Part of a small language model's weights: 18.7M parameters, a variant of Adam for these matrices.
Each number is 50 + 10 x the weight over the matrix's rms, rounded and kept within 0 to 99. Layers, rows and columns count from 0.

# layer 3 attention value, 192x192, rms 0.0905, rows 13-67, columns 0-63
45 23 55 51 29 80 52 51 80 50 49 39 54 58 57 50 66 48 62 55 34 53 65 60 59 62 43 51 50 49 50 49 61 55 31 46 45 53 59 47 57 51 52 54 47 51 49 44 37 39 45 32 53 48 52 39 58 43 50 61 42 63 54 67
64 62 55 54 78 47 61 51 32 44 41 54 42 44 42 52 43 44 57 50 41 42 30 51 60 53 53 43 48 53 56 45 40 41 55 51 67 63 37 53 55 51 46 47 43 43 52 41 34 44 49 54 46 51 59 58 44 56 47 31 43 52 37 40
47 64 54 39 88 40 64 46 62 44 44 48 54 38 66 59 40 53 53 50 24 49 44 42 48 45 59 36 25 54 47 44 46 50 50 68 61 50 46 54 46 48 51 69 41 46 47 57 59 63 45 39 48 56 74 48 44 71 45 55 39 42 25 44
54 34 64 54 31 27 49 44 36 46 42 61 63 47 61 49 53 52 50 49 35 45 36 42 41 74 58 37 53 43 53 44 42 54 67 42 50 37 47 36 61 51 43 50 39 41 68 32 25 47 38 57 51 49 67 50 53 33 53 40 45 60 35 45
41 56 39 59 52 52 53 51 39 51 46 55 50 55 67 51 59 49 47 48 34 55 25 45 47 50 71 33 55 47 58 51 50 47 63 32 72 40 38 55 65 42 44 53 49 49 43 91 40 59 46 36 56 47 66 49 43 48 45 33 56 50 29 43
59 70 22 54 74 53 56 49 59 45 43 47 47 44 47 51 33 49 51 55 44 56 42 56 44 47 33 58 53 55 47 66 52 54 40 50 64 58 53 42 44 45 48 64 47 50 57 60 55 52 52 52 57 51 42 29 53 68 44 47 46 44 38 57
53 78 20 41 71 39 32 49 68 70 51 56 56 42 47 53 42 47 55 49 52 45 55 48 46 37 42 45 57 61 51 31 50 53 45 62 36 44 61 33 66 54 50 55 48 44 75 66 71 80 44 51 54 50 67 37 57 50 50 53 50 59 48 45
52 60 45 59 41 30 45 49 36 56 37 68 50 39 48 50 34 47 54 49 32 44 37 54 54 34 62 41 53 49 59 51 57 45 63 56 51 43 26 56 80 51 56 53 48 51 56 81 51 31 37 54 53 43 48 40 47 52 43 46 47 55 45 52
57 49 40 51 37 69 42 50 69 48 40 43 51 41 30 48 67 49 56 54 62 55 57 51 54 37 37 62 45 60 50 46 46 52 53 49 49 65 64 40 62 50 58 47 65 59 45 46 60 43 51 60 60 61 34 46 54 68 52 49 49 49 73 57
51 75 42 53 38 44 42 49 84 42 57 59 57 51 49 60 26 45 52 48 49 52 44 47 62 41 29 63 45 43 38 45 57 44 36 55 23 53 64 44 47 48 47 57 63 51 59 45 63 40 47 49 61 47 48 51 56 73 45 59 39 37 47 78
51 33 41 48 50 64 72 48 59 48 66 34 55 61 38 51 51 57 41 52 28 53 65 53 49 52 46 53 57 46 47 39 49 49 47 56 14 61 53 48 43 51 50 41 51 39 41 42 53 70 49 52 47 49 55 65 46 57 49 66 40 63 43 44
43 72 51 52 64 40 58 50 43 44 43 57 55 49 69 48 50 58 70 46 52 54 39 41 48 34 65 46 52 44 60 67 40 47 48 46 57 40 49 31 45 47 49 63 35 49 53 63 48 81 53 31 53 53 29 66 49 43 53 38 58 52 46 38
53 42 55 52 35 81 57 58 22 52 36 50 48 46 33 47 51 41 58 53 38 38 48 57 49 57 60 44 58 55 47 48 49 52 81 41 75 55 56 75 42 53 48 39 62 51 50 49 50 37 49 51 51 41 55 60 50 52 47 43 57 47 54 42
54 44 42 57 43 89 60 58 44 48 30 50 41 48 39 54 23 45 45 56 36 43 54 49 52 72 72 40 69 55 51 38 43 59 55 39 45 59 51 57 38 51 55 41 54 41 38 37 56 45 59 66 52 47 54 69 50 67 43 45 40 58 51 50
62 60 44 70 38 57 74 52 44 51 39 50 44 56 43 41 44 64 41 58 25 63 51 55 49 58 64 36 62 49 51 61 38 59 31 46 66 54 28 45 59 50 55 59 32 47 55 79 47 74 44 25 51 51 51 45 49 59 48 49 59 51 29 33
44 26 60 56 68 54 58 44 40 62 53 56 39 57 47 47 61 48 63 52 46 45 39 47 47 63 64 41 58 54 52 47 54 45 65 44 50 54 46 61 56 48 51 49 62 49 48 44 39 42 43 38 47 44 59 41 50 26 46 56 65 51 44 60
63 51 56 49 53 47 43 42 59 55 51 46 47 51 35 54 60 48 47 50 54 48 48 59 59 72 46 47 44 51 59 65 53 46 47 49 74 50 55 55 54 53 45 51 37 59 43 59 48 49 47 49 55 46 62 40 51 54 48 53 57 51 24 54
55 61 48 76 53 60 63 58 52 45 44 39 38 40 52 49 50 58 61 57 38 47 47 59 42 39 63 38 45 55 47 24 37 47 44 44 53 61 51 51 51 49 43 61 49 41 62 44 43 70 57 47 46 49 50 47 46 56 46 60 52 63 49 48
55 41 54 71 60 38 67 52 50 55 28 60 48 47 50 56 39 42 47 57 42 74 55 54 35 54 69 27 49 61 46 12 36 48 43 16 54 41 48 43 54 50 45 54 34 44 61 41 43 48 45 63 52 50 58 51 54 18 47 50 58 64 54 64
58 19 57 46 20 45 45 40 59 45 38 46 49 63 50 49 61 53 41 51 42 49 58 52 60 87 43 43 49 61 61 53 50 57 36 50 55 42 54 53 63 56 50 51 48 41 51 34 30 62 57 47 47 49 74 69 55 42 59 54 42 59 37 41
56 44 37 33 32 45 33 40 38 55 49 65 51 61 64 49 64 59 44 51 68 40 66 45 57 54 41 61 44 48 59 86 57 65 46 43 64 49 50 50 79 42 52 45 29 55 60 84 43 41 42 25 51 46 71 51 51 48 49 33 52 66 48 41
40 41 54 59 58 33 49 44 54 46 64 49 57 49 54 56 40 52 60 49 23 38 33 42 42 45 65 49 55 42 53 37 57 42 46 75 57 44 38 57 75 55 45 38 56 41 38 52 54 50 33 47 47 52 40 56 49 39 48 54 55 34 61 54
48 59 47 32 69 45 46 56 55 47 51 45 48 54 50 53 52 52 57 52 42 44 57 50 53 33 57 47 47 56 48 48 60 38 65 57 45 38 52 63 54 52 50 52 41 50 40 44 69 41 51 64 49 49 45 49 57 82 48 37 51 47 43 55
44 31 41 41 60 51 45 53 84 51 63 55 47 51 59 52 63 45 35 50 65 49 48 49 45 35 39 64 53 44 48 48 58 43 29 63 01 38 53 55 64 47 40 52 47 57 52 58 62 39 48 48 52 50 43 53 56 63 59 57 57 38 48 51
57 21 59 37 54 36 63 51 43 59 39 56 48 50 52 42 71 46 33 48 70 45 41 25 38 52 69 52 40 38 51 90 65 52 63 52 64 48 50 48 44 44 51 39 31 48 49 59 40 37 53 44 43 51 45 64 49 31 50 53 51 47 42 40
49 57 30 50 41 68 74 59 47 47 41 64 49 49 29 52 44 53 37 59 22 51 50 52 43 50 49 63 52 60 35 41 47 46 55 49 37 68 59 53 33 57 51 45 25 40 66 40 70 65 54 56 51 46 60 43 47 70 52 41 31 58 37 55
50 49 44 45 57 70 52 51 43 50 47 46 50 56 38 45 62 66 50 54 68 53 65 59 59 54 49 48 55 53 48 59 46 45 30 40 46 54 47 54 52 53 54 52 52 54 47 36 51 48 58 22 54 55 53 60 45 48 44 45 56 52 69 40
47 37 53 38 25 46 12 38 58 49 52 37 39 53 48 49 52 50 36 53 79 33 60 56 48 63 33 63 66 46 48 34 57 51 54 44 47 47 70 55 57 49 47 39 71 48 55 34 49 38 71 74 44 53 49 49 53 38 53 59 54 55 64 57
46 31 75 32 61 41 51 39 35 58 57 59 56 52 67 47 64 42 62 51 58 44 70 39 42 56 58 59 55 44 49 55 52 59 57 67 59 55 47 25 51 39 54 58 64 62 45 67 32 52 45 42 44 53 67 52 53 38 53 49 61 51 65 41
52 23 73 43 41 58 53 42 60 46 55 42 64 64 35 52 66 44 44 52 58 47 55 43 60 72 56 50 49 49 49 45 60 49 41 51 45 39 51 54 27 53 47 49 54 58 31 07 40 47 63 54 46 52 48 64 52 46 57 64 47 46 60 60
45 73 50 60 51 51 51 53 43 49 47 64 54 48 45 55 50 41 45 54 20 58 39 52 46 42 64 40 50 68 51 17 53 47 63 36 37 45 52 68 54 52 48 53 47 32 51 53 60 23 51 59 44 48 68 43 57 47 38 41 46 49 27 66
41 61 65 56 36 59 45 58 57 44 57 33 61 49 48 55 48 58 45 57 40 49 68 52 61 53 55 48 56 47 41 56 55 52 44 56 38 51 65 33 43 47 49 47 53 48 64 28 41 68 54 73 54 53 43 61 49 56 51 62 46 58 51 69
61 79 46 71 94 35 71 54 44 36 48 30 48 39 41 54 42 47 60 51 30 58 32 52 46 36 83 44 53 47 48 44 46 53 55 60 69 59 38 59 43 49 53 45 38 44 52 54 47 57 63 66 46 52 34 60 42 61 43 44 45 37 36 58
52 27 56 46 38 70 50 47 43 47 25 38 52 46 51 41 50 47 52 52 52 45 61 50 48 60 62 47 79 42 50 61 50 67 53 52 62 60 57 45 52 43 45 38 63 43 44 39 52 42 55 67 50 50 52 51 52 41 42 69 55 46 60 37
50 50 48 43 65 79 56 48 60 56 53 67 64 42 44 56 32 49 57 50 45 50 73 47 54 76 57 43 39 53 47 43 42 52 37 50 44 52 51 46 34 49 45 45 49 39 46 33 55 64 48 46 47 50 55 53 50 61 54 46 37 52 40 51
54 66 29 42 44 53 46 53 49 53 52 65 33 42 61 48 34 54 44 49 37 44 49 54 70 46 37 54 53 55 57 52 52 51 53 68 45 46 42 49 64 41 44 50 65 48 65 63 56 72 45 43 54 45 51 41 52 83 45 46 44 58 50 47
51 77 52 50 36 52 46 45 31 56 50 37 48 34 45 49 44 34 73 46 80 32 53 49 55 73 65 56 62 48 54 40 53 56 43 63 70 47 48 47 55 55 54 44 45 54 46 46 45 44 55 43 50 51 36 44 51 48 58 30 60 50 69 48
48 37 57 46 48 37 38 53 52 67 52 47 42 50 60 50 66 43 60 51 71 45 34 44 54 41 30 59 46 54 51 56 65 49 45 43 33 43 57 37 51 50 56 49 48 59 43 51 42 42 40 44 59 53 50 35 54 33 39 45 59 60 59 63
47 61 49 42 63 28 48 49 23 40 69 57 47 61 49 49 60 53 39 53 48 47 57 39 53 48 58 53 59 60 45 52 58 43 61 74 50 50 47 61 37 48 56 54 56 51 64 44 55 56 47 41 48 47 64 68 49 51 49 40 43 55 38 41
48 73 36 46 69 52 60 51 49 37 35 71 49 44 50 56 29 34 56 47 71 43 33 47 51 29 66 45 49 48 41 40 47 51 68 43 72 48 52 47 34 49 51 58 47 62 48 37 56 30 52 45 55 50 41 44 50 55 48 43 52 35 47 57
51 45 49 52 57 52 39 42 41 54 57 63 49 57 61 45 51 49 55 49 78 56 33 45 48 45 57 55 57 43 55 52 54 43 51 61 57 54 48 38 54 45 45 43 50 48 39 55 38 37 44 38 43 51 43 47 47 32 50 49 52 43 37 59
42 49 49 56 46 65 54 54 77 49 66 39 45 48 47 54 46 45 56 49 36 57 54 47 45 52 50 61 60 54 52 23 61 41 39 49 39 39 74 55 35 56 48 51 51 48 40 37 69 63 52 60 52 50 42 50 57 60 55 71 48 52 51 62
37 74 52 34 54 56 26 46 71 53 51 60 64 48 44 50 48 47 68 47 63 45 55 50 54 43 33 72 57 51 47 54 48 50 52 55 39 56 71 47 57 46 49 54 61 55 55 74 65 57 50 50 51 51 49 51 51 75 53 50 51 47 65 64
65 51 53 44 50 33 53 47 61 44 57 47 51 58 64 50 45 61 48 54 34 51 49 49 52 51 53 51 55 49 59 38 60 63 37 69 42 58 49 26 60 48 51 36 41 50 53 59 51 74 52 50 46 50 58 59 50 43 45 40 51 57 46 21
37 60 57 44 43 61 48 60 60 48 49 39 45 45 52 47 42 51 48 50 43 41 57 56 50 64 44 54 50 43 54 42 39 54 45 71 40 47 48 51 52 51 53 59 47 50 69 20 50 56 50 50 48 60 44 55 53 57 54 55 34 59 66 60
47 21 63 40 47 62 31 46 50 56 56 33 46 55 39 52 35 34 57 50 68 38 51 45 53 68 56 46 48 48 48 39 58 49 56 49 52 47 57 49 42 50 53 52 51 53 27 19 49 32 49 56 43 56 39 55 53 50 46 56 60 37 72 49
54 70 28 63 78 50 55 55 51 53 40 45 42 51 28 54 37 57 51 53 40 52 31 44 49 44 36 61 55 47 57 47 41 47 56 52 66 72 48 53 56 55 50 40 44 55 44 62 57 45 40 47 49 53 48 46 51 82 49 52 37 46 28 55
54 33 71 67 16 34 36 39 54 43 60 40 60 57 66 48 71 54 47 49 35 45 49 46 46 62 67 39 50 49 63 65 57 55 50 52 55 34 48 58 81 50 50 30 54 51 51 76 34 59 52 50 45 51 44 58 50 35 45 54 49 52 44 47
58 48 39 48 51 33 62 41 57 50 48 67 37 46 28 53 51 64 38 49 48 45 48 56 64 65 59 43 41 54 40 56 45 44 46 48 61 49 34 48 34 53 51 60 44 45 63 51 51 65 39 21 48 50 83 41 53 39 53 49 43 49 44 43
59 81 40 53 93 52 62 44 24 52 46 39 42 42 48 48 42 44 58 51 73 41 34 40 46 47 62 52 59 43 47 66 47 57 50 56 72 61 49 45 35 46 52 45 45 50 29 49 46 58 58 49 46 49 37 61 43 51 57 18 41 40 46 36
55 44 45 66 36 63 52 49 36 48 33 46 45 36 50 46 46 49 40 56 49 39 40 51 39 60 67 43 58 41 54 51 46 63 55 46 70 38 45 45 58 51 51 47 55 37 56 43 25 35 49 71 48 51 43 53 58 47 48 40 55 47 45 53
48 64 53 55 45 25 35 44 40 57 49 58 46 50 36 55 46 46 53 44 52 47 52 50 46 54 57 51 64 67 47 14 53 42 68 45 61 46 48 47 47 48 49 80 56 52 47 39 39 21 46 46 47 53 62 51 43 44 57 40 67 30 53 64
29 40 68 61 47 59 45 58 65 58 61 49 47 55 52 45 58 46 54 46 55 43 52 59 52 47 59 47 45 53 49 47 53 44 41 47 31 64 53 46 63 52 55 51 61 61 47 44 47 71 48 45 50 53 35 41 48 31 51 68 53 41 56 70
50 65 35 42 52 39 53 50 46 39 44 39 53 48 40 52 35 41 51 49 41 42 47 47 47 47 53 44 48 58 46 55 45 58 58 40 61 51 54 58 38 45 51 52 42 48 51 48 67 57 46 73 52 49 45 51 50 72 52 55 48 40 57 53
43 48 33 58 75 33 61 52 43 48 60 50 47 53 62 54 21 42 48 42 63 54 30 43 41 40 52 56 36 48 40 53 47 33 42 46 48 54 44 26 31 45 49 42 36 54 29 38 57 70 51 59 46 54 31 57 49 41 54 56 46 36 45 47
# layer 3 attention output (transposed), 192x192, rms 0.0691, rows 13-66, columns 0-63
52 48 43 40 60 43 67 50 64 40 61 48 43 38 46 61 25 38 44 58 54 51 51 58 48 57 58 29 53 38 47 39 52 46 63 48 70 38 60 45 71 42 53 58 53 37 40 38 57 41 56 44 58 42 55 71 64 49 57 46 42 29 52 41
58 45 46 56 38 52 38 48 54 49 53 57 42 61 41 45 51 60 35 52 55 58 61 47 61 51 39 39 52 42 61 45 53 53 29 60 40 64 63 47 40 54 47 55 61 49 61 55 44 68 52 65 47 56 45 54 53 55 46 65 20 52 41 52
67 30 76 47 28 52 45 52 39 48 56 48 60 55 46 50 52 67 59 60 59 49 52 81 64 57 50 50 42 68 63 57 48 55 35 50 46 61 33 44 45 55 44 43 32 77 67 45 36 75 44 43 60 62 42 47 40 58 54 66 66 65 46 68
49 46 35 57 53 70 66 38 61 64 52 58 29 64 40 50 53 53 26 43 53 59 48 48 48 37 53 19 49 57 57 49 67 47 31 46 40 65 60 58 38 49 54 70 71 56 53 59 53 36 49 53 55 59 54 52 78 41 66 61 38 53 30 59
50 47 57 50 07 34 50 43 58 56 53 53 60 55 54 54 60 43 31 42 54 60 36 56 69 50 48 30 53 43 46 27 66 35 43 58 36 56 55 57 49 62 54 57 57 37 60 55 49 69 71 72 53 47 39 55 37 56 51 63 57 44 48 64
56 49 61 41 29 50 52 57 41 37 53 35 56 44 57 47 46 47 60 77 69 44 55 55 69 67 48 56 65 38 60 52 52 28 57 46 54 40 35 43 51 36 53 51 43 42 55 45 41 58 46 56 48 54 39 47 37 55 45 65 45 55 62 41
61 44 77 34 44 62 48 45 46 60 48 41 42 42 58 63 43 44 86 50 56 43 51 52 49 46 51 53 51 45 46 52 61 53 45 47 67 41 17 47 43 69 51 43 36 40 47 48 46 64 53 60 55 52 44 48 40 59 45 60 67 44 61 41
52 70 57 42 18 55 53 55 49 52 63 48 52 61 52 52 50 45 34 35 69 47 38 52 74 46 54 33 40 46 32 29 52 55 31 51 41 37 53 53 31 56 47 61 50 53 34 42 42 65 59 65 44 43 34 64 49 56 45 42 58 36 51 64
47 70 56 47 59 44 54 52 43 36 44 48 59 25 65 55 48 42 80 42 44 38 55 25 54 57 49 55 44 46 53 47 45 41 70 36 64 25 34 41 55 63 55 49 36 57 49 50 48 49 38 23 50 46 65 43 56 37 37 57 56 39 78 55
51 41 56 40 69 55 65 62 33 38 48 37 58 46 60 46 28 32 77 53 55 32 66 48 42 58 49 53 43 56 51 72 33 55 44 30 80 41 37 44 59 55 52 34 45 48 37 34 44 56 27 29 42 49 71 39 50 47 48 49 64 68 59 42
41 34 42 23 69 59 51 42 44 58 47 59 51 51 53 58 55 33 71 61 61 40 45 60 42 65 56 67 41 50 45 76 40 53 61 49 54 79 47 47 71 50 50 37 39 28 65 56 69 52 46 39 52 51 52 71 54 72 64 44 62 42 39 19
57 30 65 53 34 43 48 37 73 38 43 35 55 56 45 52 51 52 64 65 60 48 58 31 64 41 55 55 45 48 29 46 68 42 35 69 50 56 70 61 56 48 52 51 43 43 52 68 47 52 68 66 34 59 21 52 37 62 46 56 55 59 38 44
37 83 37 76 54 29 47 60 48 41 51 65 59 54 57 57 54 57 35 44 29 67 48 35 62 53 30 45 67 26 57 31 42 46 45 54 26 62 67 52 43 55 49 60 52 47 53 55 65 49 29 52 47 56 57 46 73 37 53 47 17 37 52 53
32 72 34 64 65 62 56 54 41 45 43 77 49 69 52 41 53 57 37 45 54 34 52 50 53 50 40 66 54 36 44 45 38 67 56 34 39 62 58 54 49 50 49 56 48 46 43 58 55 29 31 33 46 54 50 52 53 64 58 40 32 50 30 43
62 51 42 44 28 59 47 48 68 74 50 34 46 54 47 61 49 34 55 46 75 42 46 59 64 56 61 34 65 52 38 27 62 26 54 58 55 59 64 48 51 42 68 45 60 29 29 43 52 52 69 55 59 41 16 64 37 68 47 55 65 30 63 50
52 40 56 56 29 36 45 45 59 52 54 64 60 57 42 65 33 60 43 54 44 47 47 62 64 45 50 41 50 45 45 23 47 46 37 59 54 55 52 52 50 48 53 68 49 47 58 49 52 47 70 70 45 50 54 58 42 52 49 52 43 41 35 48
51 41 64 53 32 49 48 53 65 52 51 51 51 48 54 66 38 32 53 42 53 46 57 50 49 61 47 35 68 57 61 36 39 26 53 52 48 58 48 44 49 57 51 46 45 41 61 37 44 72 58 55 47 57 44 49 51 50 50 54 58 37 56 54
77 41 43 56 40 50 52 39 47 45 69 42 35 44 54 57 49 61 39 67 64 49 52 59 64 39 46 47 37 37 26 37 73 60 70 62 54 39 64 44 47 36 66 50 39 58 49 76 39 34 63 48 62 59 46 53 50 59 56 57 38 60 41 45
59 39 31 50 69 58 56 50 68 54 53 63 35 63 46 49 51 61 49 59 67 35 57 56 64 49 56 42 43 56 46 65 40 53 44 35 64 37 53 40 47 24 43 53 54 56 45 49 40 29 75 50 51 57 55 49 49 60 54 54 34 55 16 36
46 41 37 42 67 65 55 49 61 67 51 58 34 52 58 62 51 40 44 28 54 56 56 49 14 55 65 41 52 57 52 57 61 57 53 48 47 67 47 48 57 50 63 66 77 43 43 46 66 40 34 33 54 53 42 67 44 55 74 46 59 43 28 37
40 64 59 40 33 43 45 50 63 57 50 39 51 37 60 55 55 26 50 39 45 66 44 32 39 54 62 25 69 29 62 44 67 26 47 60 39 49 56 53 62 56 45 60 65 35 50 46 50 81 61 67 49 39 37 60 44 51 56 41 68 35 71 57
56 37 53 54 48 47 47 62 45 49 67 84 61 69 39 52 46 63 51 49 50 34 44 64 50 44 52 57 35 67 38 47 52 73 48 48 45 50 51 55 52 33 45 43 53 64 43 51 48 60 37 46 58 50 56 61 61 48 53 38 57 56 22 64
53 68 62 51 48 59 60 54 41 38 49 46 63 55 48 47 41 49 46 42 40 42 42 57 59 59 34 51 27 54 47 47 40 71 53 58 24 46 57 49 30 70 46 41 21 76 56 42 48 45 43 38 54 38 52 53 45 45 40 37 60 53 70 70
43 38 57 35 55 60 49 63 30 42 51 43 57 32 46 47 50 57 59 53 49 30 57 72 41 51 65 78 39 59 62 60 51 64 51 42 53 54 29 47 66 41 43 44 40 45 42 19 53 43 55 51 51 40 60 68 39 58 63 53 73 52 57 40
41 51 51 69 44 33 37 54 59 50 49 82 57 43 26 38 64 67 26 51 35 60 38 40 55 37 62 60 58 53 72 47 46 47 28 50 19 72 51 51 53 64 43 62 59 52 78 48 40 57 59 60 46 49 40 54 56 50 46 49 34 35 44 70
34 59 19 41 78 67 52 49 36 45 50 48 35 41 57 53 58 50 60 56 77 45 56 49 53 60 48 50 60 35 44 73 35 52 56 45 58 47 34 49 50 52 52 49 32 31 50 39 53 41 36 50 52 53 52 53 54 55 53 53 30 52 52 35
60 52 39 56 60 41 34 52 65 54 51 47 56 38 41 57 27 59 57 33 52 46 62 34 37 37 50 38 64 49 57 42 76 32 67 47 57 61 60 46 48 62 53 59 62 58 42 41 57 39 51 36 49 34 53 47 27 64 44 48 51 40 55 56
44 72 46 63 68 57 49 50 43 53 35 57 47 47 59 55 63 52 42 42 19 41 44 47 14 51 58 62 50 55 60 56 51 52 72 44 33 46 48 44 57 48 50 47 54 38 54 65 56 32 49 49 56 41 81 41 66 38 51 38 63 45 51 35
40 53 65 62 24 35 44 43 57 52 39 58 64 57 41 44 63 50 48 46 13 70 36 40 56 48 65 44 46 63 48 47 53 47 24 41 37 55 39 62 43 55 39 56 62 56 60 60 59 60 49 50 40 53 61 49 51 35 59 50 50 40 51 80
33 41 28 55 82 48 51 53 44 52 39 62 50 59 38 47 43 63 49 46 44 53 47 50 24 52 50 74 43 67 59 58 32 59 55 41 52 74 48 50 70 55 47 40 54 47 54 49 54 40 35 31 47 49 65 56 59 47 52 50 45 47 42 34
40 49 45 52 60 55 63 51 34 46 46 41 46 62 54 42 44 44 73 44 58 38 59 67 45 62 39 36 38 62 56 64 35 56 50 39 52 49 40 53 53 57 44 43 26 54 48 41 38 50 58 42 50 47 55 56 51 52 44 51 53 67 45 41
47 51 43 52 72 61 70 47 49 51 42 43 38 53 60 38 39 28 66 56 58 47 52 43 33 56 45 55 38 49 17 67 35 62 78 52 57 36 55 46 60 65 54 38 53 46 46 67 58 34 44 25 55 58 65 37 55 59 68 42 47 73 48 43
71 44 38 65 42 43 38 44 50 38 62 58 56 62 51 39 53 64 35 67 66 49 48 75 70 48 39 64 40 68 27 46 45 70 53 64 30 51 50 44 37 46 46 33 56 76 66 71 32 51 47 44 58 49 54 46 46 49 50 55 47 57 29 58
39 63 62 56 39 38 48 40 39 51 54 67 58 65 55 40 74 67 41 55 31 47 38 41 44 57 49 91 50 44 30 38 48 47 62 49 09 62 56 43 67 18 37 58 46 30 63 60 69 30 62 36 61 56 47 55 60 45 61 41 47 40 34 25
45 39 42 40 79 59 54 57 48 54 46 58 43 54 52 55 38 37 64 49 60 37 57 50 43 50 46 52 49 56 53 67 42 49 58 37 70 70 37 42 49 47 54 40 47 67 43 41 55 45 31 42 51 49 51 45 41 60 66 47 46 57 30 36
60 66 55 36 37 75 63 44 36 45 59 50 49 52 58 45 49 30 59 34 81 42 45 49 59 60 45 25 43 31 38 44 65 49 57 48 62 30 51 58 40 55 65 53 53 41 34 37 64 63 19 66 59 37 59 59 46 66 59 52 68 46 61 47
50 58 33 74 50 40 46 50 60 36 55 50 52 57 51 38 46 47 33 32 52 67 66 33 39 52 61 35 55 59 30 41 72 47 49 41 39 45 65 60 42 49 54 49 74 69 35 53 48 41 06 48 53 54 66 46 63 39 55 42 56 45 45 49
56 48 64 43 35 58 44 50 62 41 45 45 51 47 57 50 35 37 49 56 42 49 56 30 54 55 39 33 66 34 42 40 55 44 41 52 74 22 50 50 52 55 39 57 41 38 49 47 47 65 61 64 43 52 57 56 66 51 34 44 43 31 67 56
43 45 65 56 56 60 51 47 37 74 26 33 42 50 43 40 40 33 69 38 42 54 49 56 40 50 56 47 54 65 44 57 46 45 49 53 28 67 51 48 52 59 56 48 51 38 62 53 58 59 55 62 53 43 46 49 45 66 42 56 58 67 57 39
35 54 55 55 40 38 43 62 32 32 50 38 53 61 38 33 52 65 48 61 46 49 55 40 57 60 40 55 46 62 56 52 46 50 34 45 47 53 53 57 47 50 42 40 42 56 58 47 32 46 49 63 45 72 55 28 46 49 33 58 47 79 46 45
40 51 65 52 29 40 40 55 59 42 44 52 56 42 35 41 42 53 39 54 35 52 47 42 54 48 45 63 54 47 50 26 51 36 41 44 55 43 45 63 50 53 41 50 58 42 60 55 44 58 63 74 38 52 41 47 54 56 40 50 49 45 54 56
39 44 41 52 71 48 67 49 56 27 42 62 58 49 44 54 36 38 60 46 46 29 56 65 55 65 48 63 53 40 44 48 22 51 61 42 74 31 36 50 56 52 44 37 28 52 43 38 48 47 40 26 48 53 48 53 56 45 45 58 49 49 63 47
41 68 61 53 52 47 55 47 38 33 38 36 53 36 67 65 54 33 75 48 39 52 68 36 38 51 59 49 45 47 49 65 57 51 54 45 50 41 40 52 48 57 48 39 35 42 45 46 50 58 25 40 46 53 68 34 44 37 52 43 73 62 61 50
49 50 59 33 41 63 53 43 64 60 53 63 58 54 49 63 58 39 47 43 47 39 39 58 44 44 65 58 39 49 56 44 77 54 49 49 41 61 42 58 49 48 47 54 69 53 50 63 61 56 41 58 50 50 39 68 50 55 52 48 70 34 53 66
58 66 35 65 75 60 61 46 37 51 47 46 35 45 49 37 43 61 49 39 54 51 62 56 26 36 37 38 30 49 49 62 66 85 54 35 58 49 64 43 49 57 58 48 53 52 30 71 60 34 27 24 46 42 60 50 70 49 64 44 41 68 40 41
30 63 51 74 60 48 50 53 36 39 52 72 59 65 36 31 53 69 26 49 20 51 46 45 38 56 49 64 37 54 51 46 40 77 46 47 34 58 56 55 48 35 40 44 46 65 52 49 52 32 33 23 43 50 66 47 67 32 55 48 36 54 40 49
53 62 61 58 30 44 34 61 38 39 54 56 54 46 51 67 50 52 56 63 62 42 41 58 74 63 44 55 58 39 49 33 47 49 50 58 56 37 52 40 48 55 43 42 47 41 58 53 47 63 63 60 45 61 53 56 55 60 39 47 39 47 56 44
49 49 43 53 51 52 56 51 68 62 45 57 55 59 53 53 52 34 37 35 50 62 43 53 38 41 66 45 44 62 46 40 55 53 65 54 37 54 55 53 60 48 63 56 73 57 55 55 50 48 48 48 59 42 36 60 58 40 54 47 69 39 40 70
56 19 47 45 47 59 51 61 53 71 45 55 42 42 56 47 34 43 56 46 74 50 64 64 51 47 65 30 74 67 75 53 50 24 40 56 60 71 39 37 52 61 57 59 70 48 26 19 41 64 48 65 57 53 32 51 41 54 60 67 50 58 67 51
58 60 45 93 45 35 33 39 59 45 34 57 53 48 41 41 64 63 37 49 52 65 43 39 63 34 44 64 55 64 56 48 69 47 50 47 12 64 57 52 43 65 40 38 54 72 69 71 45 51 33 52 58 63 58 28 39 38 42 58 39 59 48 62
43 68 27 74 45 42 45 54 39 52 60 60 40 54 44 30 75 62 23 48 49 67 32 49 56 46 51 55 41 46 42 46 59 57 45 40 25 57 67 55 46 39 61 59 70 50 53 71 56 29 59 53 64 58 39 38 65 44 53 48 33 55 28 56
43 55 54 69 59 60 48 48 44 43 32 39 37 56 38 45 38 45 51 43 44 35 56 52 44 56 48 38 47 94 27 52 49 47 32 50 60 51 54 47 33 52 49 52 59 64 39 39 44 40 35 47 43 49 73 51 56 41 41 49 56 75 46 56
44 33 48 56 51 47 46 58 63 54 55 72 52 50 30 56 39 59 50 62 53 39 40 68 59 36 55 50 38 56 25 41 48 81 56 56 71 35 43 46 64 43 53 53 38 62 48 54 44 31 64 54 40 50 60 53 41 48 58 51 39 48 23 47
54 56 52 62 51 47 50 43 24 39 54 41 54 60 58 42 57 52 57 53 58 47 56 50 51 65 56 46 48 58 53 64 51 52 48 52 31 55 53 47 45 37 50 35 48 59 56 48 50 41 35 34 52 58 48 49 48 37 59 59 54 61 47 43